Weights of a small GPT-style language model, trained from scratch on English Wikipedia.
Size: 6 heads of 32, 6.45M parameters.
Architecture: LayerNorm before each block, learned positions, biases, tied embeddings.
Each number is 128 + 32 x the weight over its row's rms, rounded and kept within 0 to 255. Layers, rows and columns count from 0. Numbers have three digits each. The size before them is the row's rms in percent of the matrix's.

# up: layer 5 MLP up, 768x192, rms 0.116, rows 9-44, columns 0-191
# down: layer 5 MLP down (transposed), 768x192, rms 0.0549, rows 9-44, columns 0-191
up9 101:108173117094175156147127065157161083147078133093108119165124155143157190172142103119115123121060190113144107064130178145176142082193133096134071155092167112112083152152138099123078127168055166152154136111099153109123122130131124141146092143149120122122099171098063147157130162077120125133079128149159123114165087174148067145084137192118127110114124128179126142165140080164143142064084090109128167200078084138151080080106105094171121087161123142147113165135125184167099125198117083144067142114073171110146105143142114172108136113147143158104153136178136157142114113084176137113
down9 106:102175117102151090127130136151112151109077118115134095121131083147199137142065214168155059141096130111121082095105105115091094138086116145098176116176148125062186100136124124122096100154120147089186109086154156090106133125152133117143135142085158114143128185124148066135128140146104110144114165118160115118120154127093142189164105151148068175118084109119112161129180166126113139203123092097123142149094142115107158120121205131213130115103112109168136097083111122119103116128122068178145113136121072188178124076131125084163120159118133178149075198118158149156182040138118160096
up10 099:160129118099097110165138120124140141098181174197139066187131146165143135108102101095112125119111131108099173115101105097123105121088083135111129126122083165165137137102122139161210175139081140159107063108091175131093134112163111140167101071154120146108130139138073111134104092173133152076116124113140118151160198201077117124099146121140188148101109115096113089137141084126103171139110150063100113128155165166106114123074163207151111082146096131155092155158103072164165146122192136111188117165118176086080154155083077125106125177161124112132157136100173162190042098126103106134
down10 096:108170154129117113120154181151155120112125212078146130122139136089116135161088096153130164082124133114162143149078172128206092096116147137163122142095153117090100066088126052151107039146145135145066143148109104122091176141107148158110141116140140119172099231104076107129112123146141172087158170108091158112102131078083136094164130096108075106156119210151113202153100143121133125136193075143157157167104136139086133094102085120093139131193142076134128134140162160138132100074086175164092119157114100109122142147139105136124165162107143188119074145138115088089108114139151169086
up11 115:135147090115137180167101131130134177077119153164105091134097131143194063086113118137156121075082067122118138154158134172078151119199162142114095215169139121141124130147172134188216186115100143087148131114097087138141124125121126083197092133170126115174056103133140215131119113156105132143143117123102090065111166168135092175102114122160131095132062103120148120114122137088177144121099113129144119151066131134140107086146162138050128128171180111152102107117135103148072161155141125117071117162153107122095077111152192113183158134151114142094098170103116190124118122133142109143
down11 112:102169063125174179131159123145162111138170113141112169074117175147164177170108119187109091090106126108171106146093121089069159118118102137120139155175160198128094115152150071162116151142171115160160120087142063165150143173144142083148169135148129138141116106103117141120116198125167148086105130149068129130080097155070131108131086151064135131111107105141109081185146154124153120115086157149110194111053108169168098126177153067128143120167113181180081066104134124096126137078148077099097145128164083094135192122145137087138100140069122086119111157127135117074130102106117183099
up12 096:158136137134138128151127221116143127155128192147171108137147139138135160139105180138118120118176202136120154093138133160100120103122066127170120133063134131099150091100149118101117163108064085143084165130103112176165124138185099155118111130177091136132169146111040131156134166095154156109126050077189102149216118126121074100154084086085091064147138131120119152126125096129088118056106125136150077114162124107146070092150142159102171107135133139196161165171110160134195083120126132148147150127118113158169180179123059100152136137123130065146077107094103118110104116113099151124
down12 089:085077147086089084125171093160118109116168120108176110097152156080107130142103149117147122154129106097125106172141124157148081159097139090143099090153139121141073173163120130093143098168157151078138112173154115090089153096136143133149148084095186110152191082111080154121170137183134115104132103130099096136158108105152141138142142100162134192127118165182121146155121171113185131126086146084123070175181125068104137090106145167105181073129142139075088176083090155083109174167126157134181185111099175091071092109100102131148169110155094162115144187155160086154106068118148055086
up13 095:121171100097142066168121131138093156176162113124121088134129159089132117130113078171153139133121116091101094148098151128122155083106139146137084136109157168148116053150111151142172084054030083162098095168116081090107107089107098120110132159077150141135091181156163168144145145083096073105107117150117157174108125083091088106149171135127130151114176104183136167105175142141108082166159189179101155180111141167168109155105129144127134100123134146160169165156132077124139121124161126146100108073046138129160162058113139170169121108122093175136113118149163089111130189198114174087
down13 093:197115167126157154129162159099166094154155118129144141109132086141138186119126161153161130119167103120095110136125125180160199127130139160115153084136098121104150137090069098176143142078125096128094110175117113041127172146095160160094163083094151152124159058047159054126058113170116161166123091108125109153146092185137172158094152140107098165112143104053120100195142125156110170125120135134059114148141136141119184091145206087145072146164081060143134088153092132157104132073103095121124164107123167126123125176124120085092134112120147134141108119161146123171105173085159138123
up14 097:097133108112108136143055059147139128090170104141157173194105102136140159135123146149075123179049131128092140156189130099128185118102174119184105075079150184110093119079128130134100124140146101113157131094175147167176124099186170082119112163119127161149115096047124130124168124174134154163138147151135131172059096133138089146154141079130131113061112163134120117121069082088186106113168088066137125137152116107170132111155173173141110144142184135128170139107125053130143124150075163122116136074078096099123110163112083160131163129131132122174064153172089150084123157124095109136
down14 100:129167164103190150080118176134126129148154079156061126063121116125123153074107143079174129033115137173141121060112132119109137091112148215135115118149123114190151171122128139132178144138137113173055075119148118135079106125110097132080074052141084104157127110120091118110119072084148090069153084147137122123132166131139117181156117170127117140139097127072126127107198139135158117126144125122169114148090170130113091151186143138135130174154096183105165140136121124098112104062127135119137137117213125165096098159160139170132110171094159171123161117107178125170083126169178121087
up15 102:141143138100131139132154213142077100160164112113116130109172188130104126127160081138120097147132147031143097171118126171078135172022086133117099161117128163114136099129120079110182206143112142145130117148112087152072109143184119150148135099076174109161126137128129183124136174110157149108097162125146139144179094112205178139066099139116115161175158138129147059122146184115164152126124110142137110152100123128111089128175167105179067141160182120110104089116130083075154145174100161116149158144143135155129176098131134095117144111156082125071069160142100123087128126090135152059
down15 095:164118170171117174178094176159176138131113103128102143174190141149140067108102112069108137103102187141177189160123156181095140132113116083116136114185141134100062207147173165088130135106122137072137198131159076123123129081117123103184096154147090096075103124091095184196143138114175103115152080123145120159073059109111096082113108126141154139088108146195135132131126154084140151132114167114117113083128090116091163096146149154117064082091137170094128096173094132107111165138143151139107177137087088136124202134145094128141132129143086131097140124094102081108144138140119077170
up16 101:131143139105148171146135124130141134129105120160114162099153050169099123106183156142110109081054185104161129176125099213104135113046139156137125111089147143096101146156173121084126155094089119104106157082150166161187115156135155128047142092125138119097197142068120080152123149112153117141132116166138076145105117159203107135099086120167121119165151118159131161095096124097142126115175154111121098165182165161127139166102069180132194135083108157105122173125090077149145184059149104217098148110120144100121102096116152087096139100102120129164107168127081096088124130155155141159
down16 101:100125120130117125154133119137166145139064166100121193141153100127166153101154091076063119111150127083129153134127075132087105142091144077113143062112109136121172160129116165084118120101117118167099106161150169105168123118153164110142123081122162095112194096106135100125153125134173231107163131058111156123106115157208052155164102111139087105151173083118115127081046135193149146125115163077078126162150142134114122158143163165175175107151156116067145148088134145122154091148117149167186123087100146152144119098111140144134152129129076092075099168188157111078171127160180142111
up17 098:129119127110189175098183131100166113128132167118140130111164141106168053106116156160161108146185165124065130163190127118077191108102079110068185142126144106117092140189161158089148136180108109107137133110078102152130095050116124130134059144120111115068106110115114167171134182077140133148138131127152109098069134150107125160089156151122125142126137113130124128081151152115082102135088159149114107164071138160158112106135201122088099090153111172191088094120124120100194173186160129126136135147117139154154180035177123081123127115173101080152131139152097163098134107111177174104
down17 099:168109132108075192117083160112141169115180157092167141147156123165142151157155099080122137164197088146125128117125132136154120064135135114090133127106199139078128154134150181127079147100124115117122139139124136146151174157134119115133036105100112110093091107135167096061120180098130158101145102113123183117046144171154123127103123145085107117102145147129131116118145144140136130089142122100203049103203130077133147152120081143132083093135174138139134152116121150176105154186067142117077173068139155134085184135193119171130097063091123144167136142147104179103081111136113108050
up18 096:121184106128155105095149137128113150100138117140111167119076108082134086153138166178140132146057180101131124134138151161149163096072104170118148152101094084086154169211131153075093092132175073071174143127170128073171096161103084119124155078106150160146142102126082105132153102154153111133087151180161107143126104108088075138124125130186115189092174159103144094082108119149146137146173151129102144045108103175110072088131143102164098115088113135128100097132119130114171125152196083169171158106141095110137157146124148162137178092209111075159096092068095148173126152122131158121
down18 098:090109122154155113122147140160103087124143178071137105130118098148135137153142149165162180126139093107122137100037126111151090112151133121123145097159099167123129145151140112175049126127117164127100084139152111082120140137134133128124173144090094135100136114104055098080123057142104104180100069120144149090130114187195188160098116176181191110125181188118151103144153079099143091121114098077092116083119173162133160153075172138118113126136118155170138112121138128090165153096087004152123192113096118146101162119173192135094113191124094158169116138150134161161109140108168126134
up19 092:172100132168079160147089205123119171139113170202113189165099102175091156141063115181117127099133198175119079102113131141143147117175132114073110081117120187117163122113155176157121116155161154130084181154156065145086141093158146114132111099162117094119139140153151149068150148129084152085151116160105115159130173121089099149111121127123124102111095158122170124136142153084109132053108134179071111086081143140111128178140126126146104085157080121205134127074194107106112112126132152168127069139074101146132156112079180127098128085122094113139119188160159144198100153171121135103
down19 099:152068160088163162146080158113125122155122132049134100091132140157198153120103158116078096117191117129122090132080124121211168092162107108109147168150144118114067101114155114108211073110120150125152117113080116158144119156142154146142145096172139097102117122155125115163123164128138150163093168157177165095060144129130119123099093106227099144123171183177149120096115085107162106159125173134141098137155080156174111134134120141059088119094145165094052128084122124127137129156154143099106154107106138093179096111179108119198141166140105176154047127116119113090142074129133153164
up20 098:060084199143051141096131159082167130084133086152144140127139110120139142153156065165156143134062178120128119123127085102089123124104083125142138149150145100049155175150128139122173179119170127124114157081079178138172089120134190161105182158110131093153127095130171098098138120139128084110136098179098124163163088106124115145143119090131135093072150186116141113063136086113136120097153170156142111086173154124133170167110102119135098183143115118154095150103156122047112132065124140096127042120164064126133127136151150135141066145122184122202092135113131161183158114131101169116
down20 107:122119104125131164112112145157109152172126161107136182183143129142138123137090122116081128116106169115079093122220074128143154090169114091069067124134153144190143159113169130130130123113094118072187110107146149211098156173111108181159130141120127118128105084126132071108119111068108082093129095156173071120128165119081167133122158127097077116126066128172132107119139104160160120066142128148162118132141079149146129072114138175111158107108168183188102179132149086167143136202158172120111125161110140075119166174147111142164165122054111104177086169105090088096094091106090145163
up21 098:127160108073118058089109157151138162150138145089097119066095126146112184114100120156097146096178120108102101151119111175153151140133125116186094103147143099063145192179092101149128094132093134151115128120122095055128161137099124141139122112046092142145123135116154149097134119205145142108157168130121072138175156133118075106152224132088133136113074197120138106167132129152179148169093162116151128100120102146147050087094123130153151101106150133104145175057141144159093150113141101140148162116065128107168101152065101079137160201079156129185146084165118126179097139102156150106
down21 101:141122104158119125194122121107077119025095111118077146093110117118088103154124173160063132091139132138131075105123131129100150082155126134160145161112137118124144099183131123114100150144149104116127094179119171101109246071097141056113196132114146072117060160096159166152109144205163139174142145093101153178112105090146138169130121064182134149128125138140155103110116144163129168102126113120152101099153162116104173167141137127112156120144114135140131111140130117098147058166097184114105136126129184120141086093098146176154110134178088155063157117179182175126126058118114143171
up22 097:131132171118134169104128190119169049146096123121071090165112127136146135186080120117112131099118140154093108078129116152210151113150133120114127060112095174145102107099096115100097097091134146166090078114091134102136129161134129123112140129069112117123159095082081168125115139161171115122123127176119084139097111189085089196113169185112179106101149148090162153098146136114166118117110141095107109175239170092162163101095113140101147132144074151122111184097122143142113183116143151233192142136126123133140129097132122116055126153082136099192136127082094165154086138103161116132
down22 101:173158176100198164096133110156110138163166107142136167144119143112142140160102109166151141170117138120089120142105133101189175108137001063120147134075126136110154110132088115096160124166208146113165182140075155132103095134095138156174102077116121106041143131109135120073162117108111174063135091145111099149153105136077094155126157167134174079135119146113094125131126110125155137135153128111126169146117127107125066173146119102163042095128190119073058125066137125166101109160143108149135148140137161096095128159120111119140119125140139133194132157118138169078163098161185083081
up23 096:076088064146086145076108113160101120153110115127154122157124160164094186091144157129096098130060127098124167125086104203137164165119159110090105102109114106179138150175105132110064180132129102127155113140188177102138103131171100096135120126135131184090111076154113083114122144119120165159147188133103094141088166141168128130194133163111169112099139117159118097091193155150167128095076150097177091205162159131135153190170162098146123146108127151133107160117125100120082052129098144081157097128196104130109144094116147122121040140111160061139118101123196104120131188116112105138
down23 095:073124154128128108158111163091078164110146152147147127119112161058066045127094088153142107151141091152135116142169122161108130091150144134110133113164137091127135126105128197207191172110146043104116086156123175131104161175157156163076164110152163098144113124133054138138129140119153104188084043116129115054169165086153119152111106104111157145167076114116138143147139150161146128103130086129064100131133133153120117165142106144127154149101161146155081135028104151152100129132141086095137109114127146169161048168122138188145121119144087141177117156140102099163168094146141139182
up24 095:148210151087172140158115118092093106161192119079102090192118135186155180125168173158138089128077118185088064118156122168069121093135093102154150135145120126178153129133133159134105134128150118110144117206150115173124154121173133111117144082125191095084084145108085150154155133169078119119090101159158159076135122158132127113169166132085109155132197116131155142137116102125114041117097123068172124068158123092102075054104071122110116152166150149103097166122168174144130117117138119139158117135111087170205155121110146121074144125114123113195144101154118139114080117097162102103
down24 095:148103121125121159121110131141132105131087085161189137097064144122125091157122157087149123208156033191117118110151083140114130148132134116164101094161099166180159163124151083111070091096146152126103131089105082088135130138098133185106135143147099101157128178074095103119123178124109115099125084088208093050154130140128164153100163078103167140202129185142134115154125117117152170142113130200134135143165135139110087116124162098118056135126095151144106139121132122073121138129156143113129149165083153042104136142119057139149179103132113117212123157124143095089185132178146138169
up25 095:138093122178131077138151162172152140117171070115101080115116099161185070151133117137139096114114092201202123126165153109135162097129139128138104131146147161098114156144103124130130145085082153167139115096176147098141063123169098132067148162135097107144151159155146175179161162091103086125075088142096153133072108087105118162126097107130174112069109123120089112126111133157130122130120111114070078139138143197149182091160116062096079136140150108146113166099108097075150127238116038160154118124128189098180097118126149101116160102115135139159116166139167147173182174114132092110
down25 091:130183106181174106064089166094186125127078075163083086130147171118129189092108144120152115107143116140144177135128136081142190097124115103146178196105129128123102155157134099138068120174112127130188078107102124111145175121145134081157170082081180119138101157119144097140101108083192106142163095189146178128142094154113154099124105114116122141155164155088133155139074158188111147081141102122112107135138092095159100149133172134137119125133076121108145093225115210120164081133081112129141113153096119132180101155148092126153084102075122090078195095169111132096112142140137123082
up26 093:124132099117211158153173129097140178123100122130154111118131188142094104132149135156158233155112097151112111151092102167125160091107170157070062087173099151095108096116131129142157203034181139131155209114140085088134122183149152159066147151132119108117109150122150131138132162164074101100124139131161134086137152138098160155145131111157139091166171120096130116144153139049146130112132095130119168173142110106134109110110140107196152118136103108144156115137139100069131136092137115165116125149210125063109176111157098144129109122175147113043110119148087092094173092154092097085
down26 092:130133174137100108178144174168140202130119120105146151102134156149125159098091115129091072116142119157145153143163089086138145083174075154085164093071169149148070172141103123104088129086119138133134150140113104067157112134107167107169128121114107113142121108121155154167124164155107110083125146184122175103069142036076221096174134146119129174059199156161127159120096107166123065123091137072136102106121107127134135095101100122096134134163140104108134103162147130123122156119159156065177129119162191149136175093111150145105082104135103180109197127152097139148168171071065149145
up27 116:137158102115115070074147076147129113145145154182149132135116101151123150069075073193115150208132122141108100098085136158085148162109082174126123200133151149075132088160115136102152107092192063181166141122106086093154140135165190148083189162172106109136125123108151118160166096125140118111159161108135125163095171132091092153172114171171151133153092144093179079118067144139102137151050118117158171117149118151121092151148082098154138144126127115141104150090172102053101119105084165105141184123118090084151104153120117151089184075097144111173146110144144106111066145146098111092
down27 138:099174126165153143117145173123139123163124137164111142118086061101140121102162155115102112082167155125094147109176144164132143108100130156153135200037175137161132116203152116114113136079160087142150206145123117068135136081122115068143087110116140153157099137130157155151122132085077164127133150168130148167100188121132118190121119193135095114100093107108147119097099095073131152110097201136158143112101141107095084177085137105140134152130135079178140071100113169171083095132072117130078197147151140176070164147121126204116169123076121141086116107132184098116103104161153096089
up28 095:146098072162152121122099102118156111155083099142128112148090128178123167091106131132140091166167089089092119112079134082129161095154146128157090096142066138123129161190150089101197143165113157147043208176163174120160058073148104186171135122130109102136147207119137147178109123141146127077140151123137076167087054161113113146099126066104042106143116134139125076111113093164111152145165127155156134110118128107141154156156132126145133107088085090131140181206104086145147128111077099139139172194177131148113158143110129151136157125069151088134114146113082102101140105144119151169
down28 101:119095132073128154121114057123140075155106153142130142100145119135133064102157127088162107122157093164090106156102180121147090084146140214121159165092168071176139160132148147124084083158179148145151113170123217081074046174051152135096164156077114103119180089168124148080166172127139145162089132113090102154133141128108090165167083157157115142142156142116083126100135125162149148088116133154149175067156082215059144107113088140098155159105090159127134129097128060166185144111166107128105106163114113118137139144137116139129110105126126121118124164181169118106154136152112138106
up29 097:102105123088147120168149143086116178141100124122116100156096112113119169122114144090085122096144127136098128072112156103164123141038184207112151138058121149102108112162139099110131093151087137071150172145138127128167095222113135186165175166125086134147150065172165127088141095115152180119099181120142175115119106073143091107116184150086105167109114087094157083136111136157129098076153087126152128127180131127198098094113138093141130196105090060146173135093168135137128140138079151120073092166124133133109113113122105188107116068167144115165158114112137142192137124083150155182
down29 092:187146146199070157072065129100153076095120125176162145110162153136166116121156108098162136159134118181176078141174114110077115109078160046178097135134070122114160102087117120152156096123164105116094135124135128113167099118172145130131111118143113104125108109104119162077127069066116163164177116115119144123149171137078066086123166131134132069131126145096109079048166091161179109111132146130122078171148153127133127146146177162112153141166130097083176125097136120172136184118192223163121134136092105106138153153090127093112083119065167151156123159142088134156122105153078119135
up30 098:130093115111149101103084121089185111121111117089113113085060107142167118131118146113183095067144164163119137152163153137177110091094113126178078155169139078116098127161159157186092097163125146120086149066146128158109138089075092116153132085128120147119094138105131149116124144181183128128067138142081083110115082120162167205106135134167198077168172150108165110114152126084154079097134163124177120129090110119117126130169097117129168166148084153152103173129109122175088146139093119088173153150161160129192139108070135084090201131156082111083194131142110092098083127162174165156
down30 102:139095131098181159088113133155081102144108196158128161110101101117115151141174130108118088134169081122161116138131164107126133147170091143193103106149102134110082189138142112197099110087117079171077134133176150138194133142135077117162128152143163129169163159116159168097124133082116162171171108132074154094129155097162101122139118139178090084098096126144135151081152180058177155134100050081114152086120090103163116138158100114124073137124125139154095145099111153086090068131087173063173123133200178165088123136104151101091174136151140154116158149090069181136086096131154118162
up31 086:107129110116161086081103115139146117125124095178145180132078100132118155073103146095104047066153132092153124127121137109160068114159111130117142096119110149126083086072152158172175117083100152147110102146094144150118109110124084121130187160146127121211221129181172191114132067115154189144199111146102136187072125143147103101139144112118127141116143092143137080087112116169173124169132116135167132126069148131209138166124115161109108065141113122123114169143112143133112118148120140150088131120133163094106038178135172118082118117083185122097175163177173113142094085119123158095
down31 088:171121075177124176138149102094110097105114107165094173147178154149104080215093138103049160126129135128131106108060120149168128132178077130128139203142074097153140065135126175115111109091124171123164115118121189059062125154150156100121106156086143107177086133160143150126142152123117067120070100156169166125157159106143148127092101136164123110116142150137167168141143173153149122132138148095101102114089077154114143137075120084090149152091188140092171116174070210117124162180152130083151084116062126078165144150124136134150114137109156092173087102127113118145134152116159102093
up32 108:147123096101092097092156128092149106096173122156143097090107151100124099108146121163128140099100153106156079191175115169123209129087127138151151126117162132114135062176144129121132112122122147098150189173109123146088144173139119099096137170107189095124175120172156115136112105031073089124074121070179175110102101121153134150164117123079120113171087141119114169120146121124214162111087160106093110095130132126161112166095079105168116176198119141139134169102120125098138135079105178139116162114181130180143086114111146086121146129160188104090110080176112069106149173132162190189
down32 103:229148157120195120054105150126171131164107137124178124137135170147139134125122094123148157141160136160171152119094142034081080159113148076124089135117135152107144106116097091115157124142085144154143082101123149137185106196122100122180113112094123163091158115114131131048136136179159126094132123121081125157169053141109126114108156138089127183151104156106128151155123058144088079128123141081146146196102108104122075102139156201063155095118113115182168099140142103119122135120126186088169087141153086159152111139171126114143152080161077153181130149079162113148195128141111139104
up33 100:144141139111160081133144142127156121163120099117121120124109114128145142136179103171161083127071155085124194088087143183159125147159094133161144136092085147123177119094106077157150096072100093154135145158120142104166137124120074059127122123151132130131126107178084131171117129149142149111136132137182122150047153169073102102139089150119145140058108167058080120092178084132069158065156123139171100136174144098103141130161126153143131112099137166144113086187176134065134135143138116141167100117089210124179124111145215165163119171071145077100136092056125062164102133137148114126
down33 099:120134078123087110110141103156138116087155166168164090136175086146177076109207151126157114171124141141121149060175119180163091159126134161161132134137064103070128172084079079100126133153160159174093169121153164087127128083138153093156149120110210148115048162099128123120104080155120100098106132111117133150120100101115087113085172098129131133149132134132117089168174094181037159116130206138088130108112045096164129173163122123092170123133135135156147170142121169122104155170114161161121120143180188149129113103169085087145110105117076104126110106113129153158075157083149104118
up34 105:143151086127136138131120111128173155154109149041078094155183104183095145118155104092137202136040135141127108116166101106114131168108087133103148083145131063134141131162190126041119164133139116158101111174102121123132183111116063133106166119097114105117121174109128179187114117123078098142158147079147166131140126122175129086097139151111141124045117115082124141083151072116069106156151174081143127110112082118143097178113173165157111143117175136128141087119122176139100159078204145130151159116117123137152171101128111158134210145103094168154100164108079110110095143139146198114
down34 104:174187085174169167168133117091092114101158186140140100116104131112117128124144138088115108104083104130068164167140141116106159152072092128139129152106208115100136142100189107176156171187169070160132133123095106103148153182114136134114112154129093208128118116135106137109168140132191096203093117148115070161163058137164084074122132155147124135083143111158114141105129119120142120080120118147127124154085132107217141069166129051079111142179125096130133117122083140155134134158157079127156122060133074135112077136107165148139133084196174071130142135095156171130148106161105103120
up35 101:082124072069121136103131141133152146188180122133102114213113196164149152138085156137156152120126103125062095118049105109100113162101118198114153127079205106136131131184113156091158151123110138122133078180168129156088137102171113148082157129177171100106123108109131145131137102105140142123096136123121102113144128149153141172141100152129081149102125091121103113111136126182182184094130097162143166152148161171140101131168212102115111195111078106123180124130107126115081144136144125177118030114092121077137100096114146108137116115094142140043165103093156115139145051080135169142
down35 092:121156114157128194133130152143210117132119118172103174086167158105110136138194128135056131123166096102113079120122074101134155158171150125079115138108166066145155139127120118116157076140140114087078149161130141099139165124124119095133099109127150169081102128067118090193095147057209115103162130154112042057169149188139134127089165125092130131125130098097115168132146076139113106154123148187130147125134121149190148141147116152192151135158079051147092103093103114185054151133136145162090094101141184125066103124170112141081138103096115160108173164123122144127141127136122168121
up36 121:151128116121164159142151093129168105091115134050115100140165086105118141111122185118136100156097121158157098131150148126120159121114126104132121162147101108168150163114156074146203105107154123095123196101095107102092145151120156130144160161157152118141101166128100174144109178155151130135122114093139116150146159122118089093044142172129111118054070039112087127069095153205165108112105155152119160104103153109122135123123147157134099119176165113183108122157172056135123204150108171076178109090093099155118084117085149165205195129185135096057175098122152141099152154160109110140
down36 144:151134207142165138140122144134121138149089103109109176096151098141131137159103163121156113164156143089074153119165159123110115168134160097216143169114136147164148135110132144174088067083059105095098195107100129153130112191069142089142104160110156177177150180128082126202124137139095145102128124135136136147104115078094096125111135070065123118105104087122110135111114165127140171121074180087117117119096065040129158095166176161097128152161090148161135096198196115121133105135102101112134081191084154143115102109113125149105174141132126157141104075150091113114194103170121112095
up37 100:098187104100153103114149134114133136153093116141148134113131082166110148131108127156088139095098152139124055122065157114141097124140151163094085152161136145134144137169125186128077169102105162113145134140169124052139078100099147167116184101111160156121143088104201105167129197193101135117190146178102124102189118124132105172132116159135074115184108125118171086141153119107066115129093159114102142066097110153168143061115071163179104106131105169164188112166122136216145136125153188120108119123128125111131190124119113124128076094139104108090112029118102100163157118134185134107
down37 103:151095140126132108152104119156175198138100098104098138157171162125138082099132128125180109140131107120141135154129101196154088000143127144102214150198137154127184108112094116177137136135133129157159178182093064069107101094158131139081191155083102110087140117089144156183128136095132086069127135114102121071099108142098140114104123104146119173162125105093145100124090165157164079166165133136080134131112130127112169099101158140157090094102135153190126133176119158124122144097141111062146104108159145171083192154108124129127157161188090132154131126133073132120078164077122083131
up38 101:111169198081110156140096125125065178118130175153146103150078146113075164138161122123129146116114133148152169102070098140155085136091199161080152157174157096101091151114150120139121118108130101140160135165071169111133120107046108146116150125086096151155159159102166157174145095118128126152120159117099137174146129156170137196137175092174129110094099009135143117146122121080144142088101200110159128143125107166070140076114163143122108124162146189153071114097120177060105169103112126103156133123044133115128073107153131084109103151145114125047145130143130157093123120115106155153
down38 098:125155158117156211165098145089125127139140135136106127097085116124109149168147127113116161094128139132121060117134088125154136115119109101155153102162101186159172082182157125152140131122197132113078150071183153105175141219099130054151146120164119114185156155138070141168069150101163104080137087167141098096125131102077173081145126134104143097101122137159120126142105146155169178112170106113094142121143209043083151154115097162143152142124083133102178082093145132159161183136093115162182129120155169089129157101130064108129050103134138071145109116105143088137094132160118087108
up39 103:157134087124163101157162177117122151116121154134068100066097167153130169107075181124116119167182130102148106143162173163144117132154142096155149138154103186093122097137108131147144178094177171110115160131140103159110145125064191133140104096148103087135158121109153182077124193109129175077184175129044102136121122098148153119060184121120111068132114077153148075154136096141115125082176077143187142098093108160102096126135125179107115101076129100120127069090078147113120100118181134103158138174122130111157144190114112085151147152127176126078167148129120213139124129159124124065
down39 109:151119106108105146114070107179181164079155134135130147081114168192126151068133120102086104155091085093086143165154126151105122140122159115149151190188142134080134137091175095114144105111173111124170155110139157141171158149093101076162135149127087184102121086133184157086122110169091151045171137132102159164097106166091173109096173177081091150078143135132159099138136179110121147170181164130110097140118123132175108072126080127128128124130123104176092078134145132099116121099146146098063189171192151154135155091166077075112086150130146130071072155155095125146073120122104149096
up40 100:081177134152090105118135106086182115074153151127179102131151153172121130158087127117120100159104105116128104120086139125078128158135130152165135086124187210120145183123070132131116184134087099142123164111146127107089078125132185151071087143104153179170099136078163112121173096138113095163120129153141108133130122146164157116165135130111128138065161055203141141066106108124122144146112148106117158157153116111152136105124144066092087070114089105159164155102119157118139156132157038127149226078116140104130098195137120129156161099121157068164090099130142149106049079106127125185
down40 107:097143139097102123107132166126121091108155104070123162164138180119157148229138147064187182101145143113107069110144151124150126086127139153107142157162104221155123155153121124140141106124159094168063137139085087153126169142128134124108161087148072109082101177115136131101169117090168065199151140055124155107164145163193100150100114115119147153124131107123138176140183156181094083194126142108121131068123137141091097108109084139119104138060180124086136149157136143107148111096183113148142125139133144078094128153158101122126129093158104099130178087141151086154109164069066095077
up41 103:031118123113141165169113059126158117153131169073137124114176131138151179151137050089160161116078165156067125127121135183096123182111122163133136158225089147129163163100178167089140158137137105112083127159114148099096133149079165147119162162157144150171146132131105139167132053082111097144084100143149105107147154152123179110124078144116118098154093082143116126118155147097072127141120181124071090122117115201124103104084130148083138106113145145158105161186108102125151083171123132090086184105096107126173151086133059109053128129113096116172142130127093157151125118161077143144
down41 105:123129140070105061118064083126167135139057123162120129168126122161092113118171127088125120066109145092079128117140143106225083114157101145161176162176113175148131121176123127196147091070138150102163123139129161153159124211176161104146073136140121127108099121088143139182119135173115110124107093092134092099150140124156093131071161131134059106113153129121222146109179109076082156085116113132121085147152152122078134153083129175113154152080118137163080160128135094120118161099154140126187133074138160145081158108106118152179150076118144094151157150138112098113089162175109143080
up42 105:100054091156115121138122088128145180120148128151187140138126065103102125165158116175151175088120101151087093121132160124083160135124147107098091133112157059164150147160137113117108180086172093176124145112076102138094134029163098157147102151147117117191176106070112184110150104071169151161121149140144143138090119124142181122102110161108102119113102154128182110076146117104138145157109139120127078091061137159126172089153206154127140095153082109151137129104174154096130133084174097118129094111104102149188177072158153086129102177099143194152175133094162111156110162131130164067
down42 105:137129121121109163107107060093118138082130096041108148097149114111147157092170183105097117145104196126122081179093161195117099150158144135130110152130098131142093116129082120162145189110118132187119162115127093134198161171162149118130057136148099131121124141163194126161097142172119153050186126102043145092122103107146144147111133173133125123125089144121124067099120115128127116094115160185151165050149099111099128119113107098180098136103131073158096139057069128105110123160130132178117131052174156157148115152129158130155101166160166090176171161122097081137080109145169141136
up43 091:088152191141161101184123128084140167148091122149101124130095158135141118095129099157121147071113174095158126092167109135145158083144091074107108121120145167170163113084145152150148155116113091113087146141115130133153132169136141114105171101072106196167126158144173095094120096152129082158118136084159102094072109110094074093142167183097117116112109166070152101178158115195185129121064099170140085121109131197091116171148123089168100140125126058138122129078148159075163133149129082092129096114104085145185183031158137124137171170157125108113090118202130143161166108127126108097
down43 085:105110152084111057117138097139109089120107146074120160165096106107099136089137157081149133128086124123075199156155159141124056142124117154111136108131143109113156165096188085129122137109148113139089143121136120133108101148138107131083116127143119138163100166135125114196153172098206143146154161139170120106136136137140156135182101143184159112130086117100098093154056144143200089116118117151130166074183120087104129069130112142112088094122133098150169153125216123117106091125037196186096132023140121161147136103129164174098161088192180136106094128116170100120158094132146130164
up44 098:161122163070149102141099071117096112085106130092159196152159091190137131037123113149144130109126117095136090182095137157154099189091120111141163148134068174129118090096139124117167121162160135105169165109128090108110118069131069106092144150141117178146122193111173138068107181099124127099121089130103147077141111159140162105165102132159091116171136128146144128160084068114069128080140161133123107157138139103117193142205137087170158099180089116102078148176136099120119160168134123099112106134148105142193137092086112155169064171125205127124168155136154139139067137117171137097
down44 095:128156108099098136164131164136058112147127128168138151188126157098145130133143191078083159164104111121169113156136147140160137121127079090138112090194154104112103153081154165160148105093160135116145127144176158131084176082125139137131127105135103123121128085085159081143034084192096114124140142113104141123125115136138164105144084116125127125140113110140076105118166095101065089145181092085096185150084126123115147212126135120177109095115170131139101224166100126135141148133116091193114123133153126140120115103123133050153118142120103215182128145136056105104159103143199165047